Weights of a small GPT-style language model, trained from scratch on English Wikipedia.
Size: 8 layers, MLP 768 squared ReLU.
Training: a variant of Muon for these matrices, 160M tokens, 4929 steps.
Each number is 128 + 24 x the weight over its row's rms, rounded and kept within 0 to 255. Layers, rows and columns count from 0. Numbers have three digits each. The size before them is the row's rms in percent of the matrix's.

# layer 5 MLP down (transposed), 768x192, rms 0.243, rows 694-766, columns 0-95
070:061147150119132131144148097087156234178106120138082153129142118138126134132119140107120152135149138151124139106091107105122115111123148108148123133125135116122165129135114111142126102124119115129148103141090098098129143114134098089113135139098070138121128149116137152117128121131132145125
105:099100130128114126164142111110149144143161102155135124135064128131137109138156161115117129161118115135141129149163053106139129140119103107098117132148054116156151177147097184126154132131154100125121109111108122134125138166114139140136106157111115163151163121130121122082117127104140168127
106:135123123135145116114095158114126088143086126109119123143133125120136097140092095091091109123130126105162135133107106117109134104114147129116172148155137115156131126106127113123169140134153129125132114125046123083147067123135124145133099110160135125112114130165154115142092152137100130070
108:126153114098139133157138120139138087134154133146121139088110121156122141124115105123089131151154137108131097128104082112146081176124129077124136111127159133104068128152104121149079153109134127144170129134157122138108159146145106120163078103151106151142115069109083119121140114126122106113
108:141101103083149109126103170102154168148143137118120204091143130086158133113105080162137152096115126108144168123145143141111106123094136091144137119130156108082098157174133116124129121162127157124139165120125126131119152157161172097129102138107122097113158121127135122106106159117174132156
109:136113077154152101133144136109151170112154119132107118110137111122120176097133133165114144137131110152141082143132158133140138074125115126154124119129107083135109133135112120116146155145151125130110128132176121064151129088147130111125182139117118111126138130129167117134118112093107179112
116:111104163106120107130110135130154112072158150158110108144132130133111118125105135114099109130183069125118144193111080094148095163159080111167100089117116092132150118071140153150102121113105103140138138096141141163112136101172107089117151148131121106087130131127153106162169146132138121104
084:128129125117140124133092141136155141119125105135117107143150154121156099137166172184106129158160117115174123123149187109155104109160159125125146081129123118110113157128164150111135105066142128107106122118165118139152115128112153128103158111111125121126178111101126119151135136089113198148
124:128136149099094133091113123151164089108103148144122142113134124149143132134104147099186151138126119136135136149092138074075174084144147093120132123165090103149140142073161092139119162110118139116154124116105105129144144120121120135095131086120149140133104153146115115116149091121123116155
100:132133134141148090173159108144146114103143109116112093140129125114116159160106145127119125104137099127139144124094123107105150116114135153134110124128183163117132162116144143106097102105188107156121124109112145129108131149145078151112160138138171128135134114121117139106127093117132118145
095:129128133121127163137110089131130137146107130128127115101163165130100161136100098141142142115101136101117119085061108068136113112130165137171124158150115116165164121133113118120134114103148138115110162154161181113099116124175109131103144124114127117130114113188171159134112112143100106129
106:094138150136122128127176099136136104169130135157122117147138119143080110153146139147116089159136139134124143170094112100118109113099152140159166138146156149134115144126126094140158138169180141177129101134135120141129127093124133189111140116127124139143148145073123135135105090136136116133
101:134141140117172069151119152127138133149154143213119138088120137145172081132103146141123162177128127156149135066100108170139161135125130111154110120121133171113144190136153121080150139135156156135129106134124147130110144119127098117107113157120114128088098140126107135151157104115120115129
107:149144134138133117142164152100169126169112101068119149123145133119106142090140125161125126134123129152124108098143176130120155108113155084165188137124147145120143141145140126146086122109116177155153153109117152096125107142115118121152159134127128137153123144138166138148073068181131179114
097:126163150169109180139105134151121103127132131108073108111111134060140158127111154125135176128126173111140128134126116119147122111082163151122126135123164105113106132138144091105152108043114118156139153150153096119142089126127133110159134094138137131126143171144104123104144145119125171117
092:174145108081105109113120100115117185153130155118090107102102089118118154171133149091143126134123126122110158084128109099118148138130103143162113095117128127107133160141138121099128092162145134109102107119164113130145143117150170130129117126127108137162121151130141133180155132125131176145
101:102149101137127104037137118149151133103088127151144100186108098093134106098135152156133161109128128144140152103155133089121145111102107100135105130133170134142141110144122112112179114120099150131071150107129149162187152110102148108095115104149143094108150152108142119126149118183114108132
092:149136071121139139168123138176097131117112168131083123116146157132122118154096158143119105075128156090101122146145181147120131167116196152144125130107158144096156099111113154121066162111144094109126095159131120181107119142077122166153129136139115112180141116135139106168126129131119116133
093:082116116117140090162088158135090115159118116162131141102162119093148133131108143132147138173183170129109123140108113146126134149097145133126180159115137110105176132123068113153125125134143163096104154114097108108088124101129179142146118144108090103146157123106128093112124137108097123159
097:140122086153093126105144142139181126087109128145147124092130127121093145133084132181146136166139145096135145156104151139127107106174138129140135133159113109158124170174123133117144132109116161147153201102115112146101135148107144135140131099101122126078131142128133122122092126113146151139
085:131132117133106152134071087121123142107130109107083148113112108153130134116135111099177160101114138128139133115108088105097123142075118115124096178096103111115158139137113121142098109122144124165143133178142125132132121133122140122108098145065075148125120136120106131087160094101140157154
093:143104130155141159107076138129143136093132129126130125112164113109102147143098137165114162097111151108140167164111138144118161109193097156139156141148158143110162098120123134128160130108123154138182151150148177127084181058125111113114144127140118101102110103106107128132141144125138109119
092:081136174154121098099114111138109120104182130105164137154161155157149092140114155140121083131131140124107137155122083120143116106143144106117113097117118102104149111171115113105112165169102146131136117104114146132145155151152090137066123115092125138175135116122181134107151097143158109143
118:090109100123165120179148136127095142134095112188134149135124158112144150128115156110145181134129080103133111119086134137163119134124137123112128113146137107180078104187129128130156108126101105131144164146094089115113105160132141126117132098119155127124136132166109112100114131108143117116
091:140118167124143166136145149119080094109110078141129118113133134158080150137161127109123093126125150100089132149123084172108147119156167112160127094121101195118134078120128103123111110146082094132133126124101114158101148107126142125114127091128128158127152105122161122123101154137150099077
102:152130088135121118092161131101147147132159102139089124114154141075133120125105133145126157130117113107166147138143108110138136103140138105159149110153161114128165129138117127119136155082111106119090140119104108150128093134164138120113149115159154108109122122107132154156137110129117089196
103:099129140128170102125176109126124103105145121151191121121106132127143127146103138157147084138141081123103107102140112113111174129093115149148138130121143126102120125131107138082178126125117172131134162100100142098088112110137137108143134103178108118114133103134131147145166144160136126108
113:122133144116150095145164169124134082127141144115120109133120081145120124116151105126148118134119112125165123122137178117100092149102127148136112097133156148135163156140085124090189130120075149143084125095121133175111106134125136106093089127144106123133111128144116147116180100134124112115
107:147088128095098129157138149142128124089103166143144113161117102103132159145144076125132085076134116118136092152164088149085138148107115131145132142177157132131109117116173182080090126136105126136130113124136101116138129130132146108114145159120146153124102147150143077136088141124119151121
117:110179165138158143186110122157172115173104123112147156136112111163100160158121120118147107118129096138142140125135143150176129121103103097135128080140118108079106180110151114106124128166081097161130107090125158106118165136156125118127135127164132140102045161153182133137111116114133147127
078:115105118118170176176126116114144171101127106121127098112110136132131112130132097143136088163096120150064136149135136136139123110123096101088125094147110159142137142101136142125119099142130113171122118146198139130122156124114114135167108131175111104157190141153109127107137066140093104127
108:150119103178139116156102131140106162122115161134110164188104139151091115123117132134130098126113049170141093087124148132147127104112125131174156157120117161176068134107142106108130121121145112121121144168131139151107077141137129106084089103109082105124138149111109139142115092153139082161
098:137102087168097152118118145120152152124129158115129157117117137097124131135138117145125152136122102126130105115122166149162093146107106138135089128129122195075113157151149134138150138147108131097170141141125160117127099126147133177139121116168119144109168169118127133111150151117129071130
081:144102174102118141138125146107158165093095141092140116151117084128152164136150146129114126122078153147168131138130140156103115139134075148135103113106147126086111160106134131107197126115101133133145142148080164137125135159118128142113111105115098118132139158104127114146091146146122129143
115:132162150146142136075087172118123129143114114116160136081125106126113103123131138130139120079099128106077138075145126139070129169095078091144153122168165099112156138111126135144125184150115151130165117144130107133150105147115144058124114129135151148112135106151140122101109149096117151111
093:100120085141128164148067158133158179125121150154132133146147131141091142173107121165113140113113144131086095155114155122127151132117100077161115113124107119116139133152148158122137117124130143122097135069153165117153128123123153107121126100157155118132119113102148125115103132119115116110
104:110156106144139095142135125113145138144087114171144140137147082108125140119180094127139118160162151140161106116148127112147169093149140081092093144112155153146108093120146091141096119176137130127131133104140138125147121155155126120139103140093110157091097161093105129167124137092140117121
110:145129144108111123094093099115137157123141113185133119107164135149100144150115131145135089166157101118144151138167076124133161107083109133140123127192165133105161144133115146137166147127127087181151125137131113117126096142155126148146132142137132123142135093096076089124146119153129180139
113:136126117137123117171092098147142137161153126161186119128124097152097153152100120132117144124094106141145093120117129139091128127155166139118109156095159098129121134104131067141140141101148130123168116184127127097119127097137153128123149172133104141107128145089137118110150118126169148080
084:085111146159150110175114137092062145142136149128129176127139118142151139149104186110156119130134157101106145151153083092104080154121132122119140114146125172086163158113137186132094108157114145112148108153147096152121102149097141159116126174140145141120185109113115154146135137095119146160
092:131177090174141119134138124149161158165099154066128099104099141122130129108147110148124143125145127149185127134155096082153155149093127188147121107124098152092135118144161129137074115118097144081114148117133143135136117136154120159146114118149127146110155146161169146169096146099113106121
112:113127085146127119130127121172123148147138122145104132106136104090129158168141125118166141128129127093113143115145117054096162102091097130177143110129100172126117147194112145146176102151091121115170148158098096164073103149155101148094108110093088121133125168129107113119176096154084093118
086:087131113086131127147091120121152162091141128139117147124120109126166146117122157167114144152137117075175139127134117116111153122139095118128137152169138133094119106122108090118141140114087137099142121154100112130140127118106148126135104159122147160143170117078145128161099122146120106162
097:115143132136146151087082141111113146131155136135078134139139127174154188158136109126138101151132115179192135099124099148123141130086136160105164102106123126160161152129097104091086139108149146112121149139170113123090174103129143137151089106124105144120141107148121118080096100189134107119
108:119152092136113134127098120108090152122113160111141174132114071088147129133102116145151173104112166124187144160133085117167118130097116152146101079128137179090122132086131098073161105134142127121140161107148111148114133132102135131116148119132090096180113073133075108142129125115132110170
095:180153097115127155127175103150142133140179098127149127129157138139111125149136114115115144111076106125121114075127138132140118106116172126117119178091132110107130110130099140107169137138134098147129112198125145126147149105137138144151127147148088126150143115150129104134114139122097123122
083:118128101133132161127127101154145230122096139101119100139149137127111131167109119154105102109145125145085116115132140136134204067093132164119117142100113094091152143114117120133145106108160090132094164140151125135119140114110147180111132157135121132133125129130117101098143112133128107126
098:131074134139128119132106093168140165135113142147096124146132121099136127118132074140133137104124108162157122135133130134089094155120110147117074100131094105131096151088171148145109118116143169143104145126151146158082162161135102096144119143108121145135179140134137134113125157112130103109
103:172180146144193109147156151118109126206105139135142141132153143110106164104096128146138142135150092153115113106138120117117152113112103120155097102137130117105143122187117151136130144137150139137120158139129107142133086164143146122142135167142143180116162153146074162128150119171144128139
118:144124126112089143130113118139121097144136174107106111117134122089158163127155146102162121116095131092158160124120163129126114143140105072105100148166118182125076136152131141115161121147115120138134119096106147149094173175161107112130154171167090103153204087103131119091121126126121140124
089:120096107164161136119119173154117170127103128136102094118120131127106102135117110122136120141132140130111156109115156130100109087140097128125100134165114131108115128131134073114139108148135176120122126087154149089153195154154116140188113112151164156098130149145123115091136135135089094084
100:108099126132124118142144092153100084063121097139096115134127156106145110114112136105112154138118133175106146121113129167116122144119125132147124107160143077159120088123139142133152137127137106104098142139153139114106136177115161136095167167142177127134166145096114174111117133078126146129
097:160164156121093117103117133112100143070129117117149122102167131132128130126099124152150103113162157144068143110103153132128099115122135131150137135084091108104091137108115142129135135098150119115099128078137074129146068099099137153152143146151094125160112134105127134112110138153134128153
096:123131163120109128121149114117140152130113134070127133067127157151132062153137138172160152111081154071124122143118134111122087139131126133131154144150076144105123097149108163112112112148118135078156146099111161156131131138111120128100144117105138127147103109106057104080133174104129155141
123:141144156153125124182136141152105108153115165105187129149126102151103109132081108172137086182114107154155117114130141139106114134130102115170154097083111128154086156122119145157167159122144144119115126115102097166139114116103096136114119122122114123110142155115138120129098157149119090150
117:127151153141162136162123133150095157149167169096148106117123096126125108105128108135136131117105091154105124146130113077118102144115114081121119158155112119182165144143183160137162110123128107093120097117100083144123121135126101128074150121153132123135132141133123142153129117146122134111
110:143083115167127103113104154120135126176185177144128190119131149128153144162107118147143163099135076124124110108127104160112116168132120129141146179136183094146117129133129124141116120109138160117063128142132113107139167142121152109092086127139098148128128106178138137159135141125158166133
094:102147142137170113153108094137101083116145122107100128139140138145137129094072108131111111112136115120093155138124129099108156108124125123157143125151155115131161118107147138123106114158153123121106159206110129125146096137160144111129150129146136083135134115115118146149146092172090123105
099:114164088114155115148123118157168131058132096127108107110102179101127102093131107085094114138106147109141147120140077094135126131130113124104144083104133143118160137103169139133137131129155147160171133105079096123129139141095140111129151142136145136104093087136125114116112119148102111101
097:162124076108094137113157123142121171105124155108097113119093143155106154132101150146106113091098138157161091098091118117098105158120140142123093125112107095172138126114142099137160089112128142121178155098137117128146116164146166143115109145138132142158177108092170160109159135101078122139
104:164119148098177151142154160130105150153126139120132075145122140121128143114131118106136092151093152082129169143127156174137124116066095077118137129106142138170100126083128137127166138136135106156137105062099079130145106152141141125160159094149160106104124146119105140128102137100133097090
094:127107098161139123119157143143081177141106165147138139156167145108160156082126094121140132096086086104123122179097176163145164131123147123133092128122131121129165123127120120154152140140120154114168125155091138142132157104089106126127090123134140121165121132126159124185137120098119117168
107:084153135153124138160111142157143130124124121125133121148149103135068119145135138137120122122137133138117129106186150118061148111146121136144140114126151128119123093119130152129157113128149112116138110153119092122166127112101149121140128108124174127114124100148146155131133103096149087118
076:123118110124094111142173148160166111111097117113117169127129143139133132133142191095132103121129106114091156151129148136179118119133089186176142098152145148099131111079143123113090149117125144130117185156127151119141121125127133076084134161111118122139140143141187136155142150131125126149
113:142140100154144126139119133128133140152109143109114162159130136148115118128115125160124117131109147143156138147099119163126128134103169136120099146099143120149112113117121122141103154158200182127122118179156128125106109151128124128106104149160173132100137099169135150136128111141130118120
108:141100141086148105118126169165128103122108124176104113116139139150157096117149182134156126136163120142136143132090156124141087104137107122141110136123118142087142098167158130161099121129109096174132128116116142120110151137106122129121152124147120160089135150149102115123137153111082173114
103:102125115127095127122125114145136172082116136139091171122142117147114174143146124130139150123101139121102083151119118140097134138139140131117137092128084120079141119147171125128152142111095140111108097091134139122128128140108190070122120141145150102110143146082123157092132162135121106121
105:119148102169150114161152095105123120117089137156090121121119153117146142138122119091120100182103119119112142148148157109113121126143124140141153145092110114160097131144090129142133112144157145096154145081096133125120118157105160109137115189129132088127140138127107118092096160128117143130
107:129160095126130113133135126124079152134157160107086125167136116112168141138099112168141108097152121140096177141107091152140127105139126160108121152091145129120159089133127176054135149111114111160104158129127072114121116108122119080131145130120150162115114123125163068128133165163123090151
101:135119107115152162169121124158155111120135137125149171107103140141178161136136128160118102100145146123124082115134088158110124145096121108130116151156133101156103128131154142091055123153141098117144124134096105161132121138123138158145101140143136142167141138144158126106134122088118136145
126:113112141102129149107154131142111135122097099135097134176098126107117135079082133116140103095188121128130137128145097141135123159116107137123061105151139145132094118153163106135113141086181109097106179176134103171156099154122144131121103132111121126144125129153117101123130100138148151135
107:086175120124099140151134097109128089137163131132138100099093170168129135175134140104113133161147095152105131090103094078126157083124133116118098137125136105095164138120119170152173121140128110158170143139127136182124133118160114135171115141115140110101113144127135175108123130128140170141
104:096120131078115121161045095100143141121084159141147149121107115140140138078128131112118148141095108142113153122117135093141153127180136097134143091107106095175152146086091131065089176109137139134102141124128140117119125146160134107111129121140118174118111135167159123148107126116116123126
# layer 5 MLP up, 768x192, rms 0.161, rows 695-766, columns 0-95
101:127146093075151138141122135118114098144172175106140166159164088134150086147115155140086149147159163115130156105133158116117126156147124100146140155137126130127125158158114126116101149140098163107121144114115123122146146146104129107136150149161122138185141149140143119126146124111108127137
107:125107070093134138078137150141098115158139112105124158103157147110094114108162138148145097149125149118149173125070109094111140116140112114129119151099107072110127132141168102147144114121054128142141129119160121072147116114143165139135141121092153140146144156100119109114112203169104155146
114:158135102131096110131149131099157174169117094134106154128127149078075113117166124144157109137118131101127133122081096108127116149148113108144151140127144110180115083150111128105120145125175098130142072134104124111170131092159141150127135150101127129143091121153131086119122149089109097093
112:124113140108122111152117099104128143116135128099153141151144135115116166134102099131136123122181158127153151126145096124127106151106117145170137069149175129135121151179103087134100140109163101119143151103108098131120150172090121114135101117132153120149147126161113119134122101123124103154
108:131113132103107118155112079129130149108126133108123155117087122118150121128150145151132126146105108091105135146108125082093107108106112150106121105126099119109136095129132117100152134160139079118138138125145115119118172119123150101124139064135093138094114134120107114149171159127093127118
120:107084109127126139140159086143104140131140086152134088121140122087126148130099131111119141118123145111090146148123139107113139140136106141047146138078096139127116110142143138148132135109158122113136104112134095126106106105093146112116130109159145138124105115159144162065135140102133094119
076:141174097122152071131125141141136076152118169166101103103156131116117115120121126159160089132129113125153080138133140112121124138151114113138136099127104128156144137152133096120123125116139118116077159129138124113118143124137132119154173154148147078115130137101090126105111147139173098121
115:128113115141110133077150155176164104120142111112124141140129134131156110115099104137124120128118147083136143118116077106148155108101133141165168164098136144146114160157132131168126149117131140185164130160137169091116117132136116118034157112104103157129104121165145105154138127124172141163
101:112129096107098119147108135121130134115114103109140173156150142130035123103090148110160142127133077072104132163122162093087167145114136157143147136100117134102176093103139134106075122135129112152129152121104144125123137100119115160133112093122146150125100136151116137156101135079141135136
094:094158147146134101168154054119123108126107099099139138133143105091073104120132120135170142111091144099119121121147166127138159117153116120158091154181074131121164142150142169104117081146124115116131120118071130138166138110158111139103066118124146091130112119137131117163124138153111108100
107:162162154144116141125138102102153116132127142133115109141094092083069102136114121158108130120163089074158149132110141130131095120156119151090130151135163147123104120110131132155145141096166108105162135143128125070101119145133120130178110155123166137127136180128134088122121111146179112116
099:126119113103135129129086090160121128155098149110102153147093138142123164137140129117154088117118113139117127126184131150151100143170120140102158128118143142154163131148123116145169131120141166216103125126085146134123145127135142116116126140130136135147109142121118155100158112135142113088
111:097133137123101162132139151169140129143142099122089137178126133141080139147116144141144158101137155121095148096136149156137103136126130142153137116119106143136161152105111112155104130137146152156161132117141116141124106106080127110134146145079134106153157141116121066076125105098147125158
105:095168124142124176130062125151143060140114130130126088125122103128107154121121121125123167137134177160133148144118187128115135117115145141100104078123140119131135129112163143124130128030125122152128153143142105111116161135162151152129147099145098144109130124117090125171138174126131138111
092:142093145152131086106157174108088153125096119118103119093124143128097164138115127118118094146088185140116150158104125108115109152166090095129136143111135142137148122083138115153092147114125145113128125128118123117083102144117130131141162159155132145104141088095170123133096115142161113085
101:172138157135155103134125127166162137148128172146160130114142129125096078134127131135122147076159117153155179152107142133106136136144133095165113109085165160168147094123128117109138092159128100121122129184107130147101104121096138133176147118084096161154147116127125110136141100148137165126
085:132110117170173126134135132118109132123100068125135114121157140108131161152118130158137204111113127154150100116143109101134104114147097116133159104115114123140069107136111157122124137110145142139134109155161117119094137116140117146129136164081118136107114126151136144153114105114151113136
093:138100113130139106152147147104143132130103099110174135137122104101143198143153158110126105121147169115121107117105159131147130162147085154121181104119149113137139141185114110149169134136174114168090151125098150156139088128122135103112139128108096123157108161131136143146110126126151169100
087:099165145125107117105142131149148093138170146164120087116144154080145083098135080187179151165119127140132136121136154116132134112133145113144126101130150138135127135155118134151116113101128146109104187162129114102197128125124155134140121112142145148163135168137106138144117119117218105111
092:153093158128129113137113141155132134088092134160143111150133105097147117118159121128113130150082166122091140129128124115120109108150059101105066145144118132093114132114110143150157138105129127084136126109135133106150115106128120124136102122129168109128102148165110074127075120115193172120
092:120177108118102122086150101118093117135167152150121121111142155131116107096145103108157123119131104158120132186094127118147133110083136140156144132126135131129134070146129100107131127139212133131147110107141122077138123162154157125130097107097154087142149099094126141112149092165090146162
087:112113121102119143169145041127055105114111126102153142103129093138115142135111169177112130152177157112143112151128096133104133165114105139155160130136129071189129110139134096126116120117118102125135107149138115111130143127106138106140102083120120121117103117151169130101125152156085132114
125:112151143141135117159140122073136142126178075137122126138115099128122138150162143140117127127126102137148151136141125114120169131154121125143131126143129175165115132109100120101099101130099119120149105130107115171082119180122138131098123140116107121164114109124125107133150143106170087140
085:112128129106084146178128116134112117148112137156159092123153112143156162173106144125130096139156156145118159122142151142123144119112124132082155144103164135163141164158111109156157081160147155119130134184138136075158108102166083125147137121149111130136147136187079145130137137140088112158
115:169153150110138142147110121145150131121139154112098136121137146077122145152122180126096140129150169124128098142132108154099153181114120132125174131134141089147126143126113079056133169087158128096135137109112124129114109120125138130088158175133149142150184128125139101099113120148093103143
096:141180105128143145128130127128119148113091115135129144132151119096165087160115104146111114126117145136125143160101115121110163139093124165121127098138152109110106072105105137134124120121143119090145146122140157115086107125143107177100105080141130095190159131140121126146152181138127109143
113:106096131167137079131101093124088134126138110142147126168143155133148120171120172144131145135124129165093117101124085122148073132143141127163157078115145066151106116157138064136150116115142078139099106119147092093120131138157126101114133162114138088096122149131096160114152133131147127155
106:141085083141124126150150142123089135146138140090129120148113091121129112137125134134122125173089143086136131164116077152099173128104126124116129156152106140139136131112110113136117088153121098141128115105163133128114100080098117137097101175113134136134088128157128086127100097149133093137
121:154129149130150116127117125139150146148151105173142120143112095138126121164123078139115143154136165139105124186136133098129150115184136137144152102122147130099068102101128102115134081147132136091116117177099120113121136130142138137067136157103106119106181142153145120112118150116121100108
080:169130142149123127156128140101149094099127110112135115138101142155102174163153139129091132089124128149147113138135119115153124166106099118131157116082126157098108104115096100102108147151107140200103138147112146152130105145163131124127144127101119117101105143143159127088142120119148130088
109:142117133171106101103097135137104133107133114127133151123131154130151135107084123142122147136121113078127127123096135161158128132133120112127158114152115164187108133110122109130147153123125025123129073144138126133129073131151144088115106132164140112096142089173152145149135166116126137116
095:153068136102151138133106111137056148119146118142136098148075135129176124149063116158136159132141152100157131110127139105132118140154152119148131090130172115163156139137090128172102155170147145142155141152146114162106101129119115153101113111141151137151121131124095116140078196119122104130
082:090133087148163160099134102120108153124099123123127117127114112102132083165049158179124131110097129142167120155132105125122143157148156106130153114102139102164114158137132183100117140127138128144140124089108148109109118137137140133107130153154148134122114150117115145134134133191117115131
123:106148123097127114137125144089112076142154096101133109126052144172127143152145088133150109130131122063122107173112142138076129162152090133147119139162161093160121121122141106142145138143135159092095159102175136143103141123131127114136138149148139128129153159129111117141120119120134155085
091:131136177131103139156138124113139147128142111159135122101136104114098186121137118142099130107116136117159113147131158161157128118128123162156119101154144129153175142121147101160163130115130101117135136108118137068129066143113156154108108092142144110126115146168131148129091119138137124094
097:137160127073126115137134143112141104158111148141117131141119148161086146177103124134118126116115124158152127102095164123134164131145173078124121115140163123148121131175135139122122142128138136107075133141100116120083145097131155153118103146171152154089101153176136091153107145136158134119
108:174167157167114182108126072149157142141131120165143140119115105138118132087125120160178111097125098151159154108108179136149168114127126112132124106130147105151118135094115124174142141150135142118162124138103152113133046140137161140150137136112128114146101149107123060148133128148156106068
119:123150149131133110125106131163114124117174159113103106166155155091131128125127115151105126075128124123138117180113144161137159136110133182107133166125101120117162126119114123104156149077147125123121114170114116142133136170128166142113126131161134118134138149115160114115127151112131123119
088:141143174126145135124165111119093135092124111175099095078161132142130110139138151153121144088130114075125087114180141164150166164153115172142151104130137158115175118168136112140102157185125103137098173109087120150158103109117143107124150134129130095131105097132109126103135102167108123162
090:149110180133091175169156088133093108178175070135150112157066107141150063128095152104155097162125107150137109117144099122114117115151089140108113132112067153134140158126148141110149114093106120112140126131111118174135146100124117140137123122135132126135113137127134058120124132181118104147
112:140116089140145124174090133157097139171154088134086139124134142092103160139156132132135157123110118132094152127090114087118154153098147079147139163124139118126121140146152082112119146147069148124126106113134141139115124117142113165100132163119146139137131108117128114138130134111155110092
088:109110136137171125144100160095142079101122108118115115146141120117091170107154133165120138116121135142166145134129107118134135119090137136154141163108098160164141126123156146127098131098117130118126155104122128081096181107145135113134079139101132147151131125115119113146073168137134123133
091:125120114124141123110112133141177123142148140112074127166126120119113131146133155149110076129123144102100151112087094116156082147125087123140117142118098099131136098169112109175102202122105137123093100108145130153098118129122143125091152140135182143127119145104148113153130129135153106113
114:102126093163145166116135102138125112129143117156155156109126118128174154138104127145086121153105097125158201122087147168101110085115117108118149135141128125097126152144127149141124155133154137118098087099101136090136128100148138143059176135119144107117119163215149084116137135100100111143
096:143087135135148129150090112146068112176109084150135134094140156117149133140097170118138144136146139135105123098151145123156100129152155132120106127107095139138108075095130149137105106167134112078095117146132105138128136107128109177130159115114095167099155142152100126164090131116141099144
084:169090123111097088143149143128163145114135093123124133135140145128113134170140116090103069128141119115106175127136168111137149051177163143137161121097151097128130068113129149156159094151119163103107153135124175173125101111086130153111163108150118147137123100105100126118102144102138110104
096:166150092110088099097136150134134173131144087162112123136132090163114104100145111140121141126122146155119127146141103137150111096108124122145096134103138138156114163135118100088169119129139096152148118146104145124147115151129117107150098132138142101156139102122142136178119140126160146169
109:116153122115110133116156122157143124122105147123142123117146124144142139143067146137123123128096151082140144149121104133167113120107109203163163119139159152144117159139114128097131150072165101149116134150110141089140065150106146152135102098166117099126108173147164094146145126140108129159
116:146114174117129161087149154123118137149116091112106135113128092099107195123139123109110137104146178139169116119097141118172127137132090137159142167148114138141104136155141160150124135124131140112139105103121121132171131118149129122154149128088161104139169082115162111132140134160146110152
092:137093139061077091120144141081138126124137139110173133147119132110122150140108126107088111135106131154154176145088138127120138103138144122117109152116120122096093081116153138171139108132086116106135167106104133104114077125140142127125133109114080137110128128132117116115053145158119129140
093:138097169137119114168125129138075136149170129099115130180142166107076121150095127136129109118134119159116146129138123147102128112130138126119112106099164106189118119119121132122129098132115063094162128132152175130155113161108110142133113101081164135167170126145148125128089140107093122114
106:102138131162059137152138091134131123192137117136146111151094086153108148119123109135103131097128131087186114106155118144151102106149094145103076097145129129143114133133143152126120106082112162121117117116181071086126113145113132107126146103111087132111136130097140135160156133112158147093
093:099103103108111107144155134100069111122117120153179174082152064137135124137111146126113125130150154108142121137122110135112141100162120148123128144087131127116142116098137122143164132109114132129122112142101153102104117120122110115126137106119102154104119110118119115127182108121127140088
127:117120100101120161118148091118096143129096155157135114184114103125113175132109083132128130140121152136109154104128177152116104088141127167114165129081142143103105133143114095129139139146133143170106111119064087127099110102113128136115174127141142067102140142142115121152101101138144134171
117:105103146125135118123144148106122168107134144172110166159161127122111144165091119119098155162141166151119165123135155109100115105120129118094133100127118099132123134134136129117140151154150102161120077144109080092114117116149111115152069121151147134152149116120122133103145133105162107129
108:106122085128130129140115127158122142116157111191117170124139080136127104124094095141081122126136146135112132143154164123115115158145136118111136144139121093143089103143132160093152168128131105111099120113096185149130147149103134155116112113153129116158160168147171079159070093133105104139
091:123128110124160096131102109114141084103131099132154104141128143073096117145153124161134093156089127109109118127097128129105130138143129143107125139153125139107143119135107166103126176082122097127139097110126136126172108137096099120153088128143150151128106150122152105120080099162143097075
103:132142146127151124170141110154089155122129118122162143108110154174125151155173110112084138082127164136150123135137134169108173142144100137135147172074121151137118114109137135121103120148120167156130120145082154136140102095136118151132139062122139105126105121135141123162045108132196140117
096:109084183099155095109159125116105140119157123098117111105145124129135119129124173102126144162109126122153151121096111087134119105147133137150148153130118147170124119168133102154117149127156148150104163089137125092143087150116133144156131142146116127122130089099114144111117129166174152124
100:160136141116077088140105099091066141115140118136165107128120149144131142103108134099134180100115135116120136138138120116137130118116105129121117121143154133149127113120124136136168125148131125149130133187097171162096092150096118118134175092160122159127110165128127127137136121114110116095
093:173141131124131112137094103132099131109114152163133130134149166166108095144149173171110127092125160095086092113136106120138112148089150128166095141103118101140124146131091110100155131089136134155158123175120178115100126142131135153119112127118113099139117136134124081115157127168152184174
111:160158114099106105136132113091087088105155117142135147096121109139106121130125141133155104084099101125144144140149128114108135104139099120136107163155125115098116115094119165138140152146119135136102118108138137114173119123106161102119168138147145151109175147128153096158093115176154134086
075:200135166133122100076145151145152103094079131130130115139150150140167138115101131124097127099093099119154114146163111149121125123123145129127109133154134129111117140130150091135136134131127114115082102109103086136158095162139084167121154148083084098120075092140076149132145118132140146135
117:129214118124112103109101160148164106125073074090104121112133122175113092136115120134148116129124148112106161157141152128155148149168113162124104123087131163088133139116137156121140117121142165151165105117098130140107108113123098112162134113158140124108175119147110089129151138108126146134
111:177137141129082134123113136148117171137106129095138151152112105162103092093122138126131159105165105148156103111141134141129144135159139096140124130105130151110117110118161152108175141142114080136135030160131153112138112113121153122096116149154097164113140133141153143099127103185136199126
107:106137155130118112067155094112102130133128124130102139155098089115161167065108180116131122123096138127120165147137138118123166118155116103119132099085048138097157127131111133166175152133141134078139095138060102158167133142139161104122125094145175118138112121115141099112117132168133086139
108:084158115149113109128100125129091133178126118130136126107132139110117098085175117080085139186100145159143118198121160127138135150133105117142126125123151123131160128074177112125091150145125111153120135130127100146102080093139111128147148156125103162120204155085083132131134108143116177169
110:144118107161170151124142103113130130131119079079120121158123156128131137128113128097112131136122127090145142148096120163114121149142116128084136133115149127133084092102136141080132135116108169134100133081129200162126128113122150117147140123152138148171093142116129101152134106225116118109
095:130121123144124148170152101105121154101151129136133111159090125125172094152096142124095120145134128106131141112120099152191134144133131127103117126141123122149155090114117169117149153134152144152125139169131150119105134125138142147142090140157157163126136135152152097139080092176121100084
126:132104078153112126135151125098139183214125125111164110146155137159149130107137133115118130133098151129110152131136142076132135152129127121135153106112140127112142117163092142127119111120161123152160128093095112110140103107126123166105137130065102134146161132153132129124098100157151143112
107:124110132126108124070106142136143137136126161148137136134119111077136148098103155171114112117129120141134161166151105128131124149111141150089120144167146115112139153142117120132142138141119153141171121123139108104145123138118128101132135143127137149126149139146125089094105112155119133087
100:088134101123067103130136151109103112118151148121089120110140116111118088086125138146114159130108148128092116157091139150158141145133126121100106112148089125131098133114091124145132104121147137180114142146111114130121115130127139117117141131107103151145168141115071093109143143108138110124